{"d_mlp": 1536, "parallel_block": false, "init_std_up": 0.0545, "train_tokens": 397100000}
Each number is 128 + 24 x the weight over its row's rms, rounded and kept within 0 to 255. Layers, rows and columns count from 0. Numbers have three digits each. The size before them is the row's rms in percent of the matrix's.

# layer 6 MLP up, 1536x384, rms 0.152, rows 699-713, columns 288-383
092:125158162105102120140124094113114108190131190106111144137128146143098119100077120132132117093128098125167076158145139113134105116118146135108084134116114133150163120079102114111150153125150141116117140148118134124110143092122173103132110161075101165102150128102102119071088095123112108116
093:135094137084111133098113128137115177144099161112130121123100133141119122104108116129151126109175122149127164095096149132121112144151131138137140138141105124071149108087154134103156123135134131179121131116093085142181106148101144113107139130122109118136120136132188112144150102136131128129
094:164150123141097122144111108146144094141162176121113102141152094112085170161169146138156123116152129151131113107134097116102126092119110169070125132091136102162137123140106142131162131144141111149139194111130167121125145087110081164125181132131140091120126158134127145154144088124096141101
111:122143137133112118115122124165117141147145158101138120115096146092105084068114158123138093108114115129138078127142131163131149127134111115136122139123142126083124134146118127117152128115125084140106118144095121138134071122121160136131115136152158104115108110141136192156147135117141134106
102:116180133102144111126142120115135066121134111115173122129092182128132091059140103114139116112107085130100138150048127115137139133135111144159122146126126103121150158124142093145136104138145120129124120141145142156152138149113144142074097113120156152153079136133112128136163136151154140123
102:087191117108127111144125148095124149114130121137140155135131133143070131127162147144154108102132125141061131092133124143167132143125149105142138165118083179104127119085134118141076121120112138109148073108120105156101122135136143111145148148151121126145108142094127115078116173115152117119
102:148149089100136139130161080143113156106140095139104077151131088104126127099123129100124128112107124096130138113180135110121115119095136102115098106175107121116083161173162131122106111125147174098106110142140148134086160146129152136107093116152115153146096114135130123122143117151134154123
102:079132113138114136139122125142164108142157097127126136090141108111138172146140125100139165123182142133142098128145162144102129104161126109165088152154108136152161107177136144144182122141126131090130128078083139130110181141103133135127134150100153150130109129110173111088119091136070112151
105:130161160108103137114188128132153106169106123144115121111110112148119142112136182085091115117142128118118132107149182137134117112128103182138104091149143140133116148129178129139169115138126079112131154139141127132142149143098130128117143083159169140113128163109149108133151147110148082124
096:146126114109107142131131124161173146158106125089101144122108139128154137134145115176139125172163066171140099133112141141136129143106125166083119114155121140129136131128130096170157130121112141117118089135100122125133105108133183132102115172118107117140122177136102128139161122129134138138
099:121117129122085108121115105159117131109166099113108124139114075120109061143097112121152141104129120089147099079107146161128113162131132166152080115129129129097143145133136128072110150147135144109128102147121132152098120097125131098145141123141135094099124112091083105119120158080163152092
102:099193111131079139139098155159102115139124094140095129137154176098127155106145115149137149125112094166120120150124184139124124116127118148127149096121120091096138147108163108176099196115127135117135131172149106132142167136119123181111142170059161180128107154115124127173140139187121091125
108:114132185138129110148150143099177143112173143065139132100119095111154105072120110092140064165123131157118125156123122136151158161130163101098109089107126111105143121143113143131157166135108088130149076131091138097138099129129135157143116140144144126151112114150153174153114108134090137114
146:156131160126120123161124141087129094121144110163165106138102108106133112170096118083084106107125082120136156128125122129113121119159125101127163136116150123093114169152107109139125132148106134153134153146096096127138121114108175133098142118112114148126100123140141130128126167097156115128
092:116115120089125150157137155134115117154110130128125135143137139091099142122114140162143090153143102118125092148133142141103108126094183159114117093089137117076118088146100116123155125128137103098107099147143128149133154150173097148144145126118143147108127120166125094110144099167143118135
# layer 6 MLP down (transposed), 1536x384, rms 0.156, rows 699-712, columns 288-383
091:134134133102146137100081158123186071063136126184136137149125088119199158101142124114141133105137161102135162149107125081161132119138128087107162126145131157128130124146107156118109109148126131132086139114094143124098147128135071142143159091180107151148116150107131153098136089132122130134
087:149165126123198135145121107113129131101119101081175136123127096122076117130165085104114120105156154141140114153173158093141114173066133136143153114094172142118140111167161117129150111097191099118079121100143125101089145136116128105100120134121131120125116136111078100142105136106106141122
105:184124128111146112151160132120146108143159104083082132136136150124104139117108153107105128143129094177123137157126191143126133121115141111101139155129153110165091138134123074126162104140096103145110103137137095138105161123152151124135140148104103154140127097141137145126145127147143135117
115:123129106134099091114092120156136132148133124110114144146166144135138125102143127114148131124110140140092112079114125124096163163095151158093141125124127147115074125095124113128126158152119099125162138129100121105140119125137127115100098116150152146104113078100126142167106099142120095122
091:092136175136151139121115120157116147151121180107154138118097162141154096130151116149138148103133096097113143134107111140153123149119114157093129092159160146118151100105157148101150096103140142148162129130135137165090153130139093122141111131157101168128108111133126139141182112157137123088
108:144146151131179123103164081174115114078139107125134106118079094154120115114156135121138101103155111120155127106140149140133117128071144151096131098132141120106102136136144132095136138154128132131101139194135150137114079167081121170122097116132103119129156168121119110122138126134130118125
099:123131119131145120145130141113092098180178107098121118140156135133109094099127157085123141097068173114120098140118134143137085145166113165179122120091110114113122142139134093115095091129141113146125079120098094094175120137090108102087119122126179151147138102120096130116084143140125116096
098:141115128127142117147137100098133137101116142112087119110153130104107086091114146118148110102091103126093141139109147068064120138104120150148124152123146097115132129145118158104126102132107121163067109144111132123104091070151117139110115131137125165089187100158112111130144157084155137108
113:144139140139146127122113082114102144095116145134149121134118097127134147104117121113144122145139166146155122132174167136123103107150162139109127117116122113105120089117112139151119136113121147146093186122146105132113088125122159149148171105120146137141070108130141125155123130120140128135
097:102122138133144174077145095110130142131124114128147153165141119108123093147157146081100153152136162106122086100118106154125112118137158136108124099143150107133155136139099132121135087166109112085097112126124124117129104133122113122142141087166208138081153111106117135156079136139139169080
102:179147140164147101126157124128137144130102137162093139108128081125147158107144158081131167111128096107152131180127101074092111118113095117104146114113161108120142095117140126109129129100101095121108113130105140117181166155150163147139122144123138139139136141138146122141133117078148084142
103:145155119141142152145140157130179086171120109141095087116106081157161126098105164144115124103148086132122137101124108159157095136142094169099159145118125106121155131118127096121138168112110132134108142121090146106122124113153136103099190133127107084145113123153120168105096133093154135116
109:090137128097109108100119115151128104141156099077104107128107104140090081130104162103147131133118114133111092132124137073120123138155135144148115142154095109174167141152129158134137119154096120117114153158124114149152115122128106162076114109100130122144140096145132151094081128166133137100
129:073132163114080122116129142129095130126112086126103086120123152137155173113127190138113138117139170090100127160123100188156118149108143169153117096116144148138125130156118128099125158155088168119139091107115151159112158118132132149096117071083131146095144153136144116099143107148140089116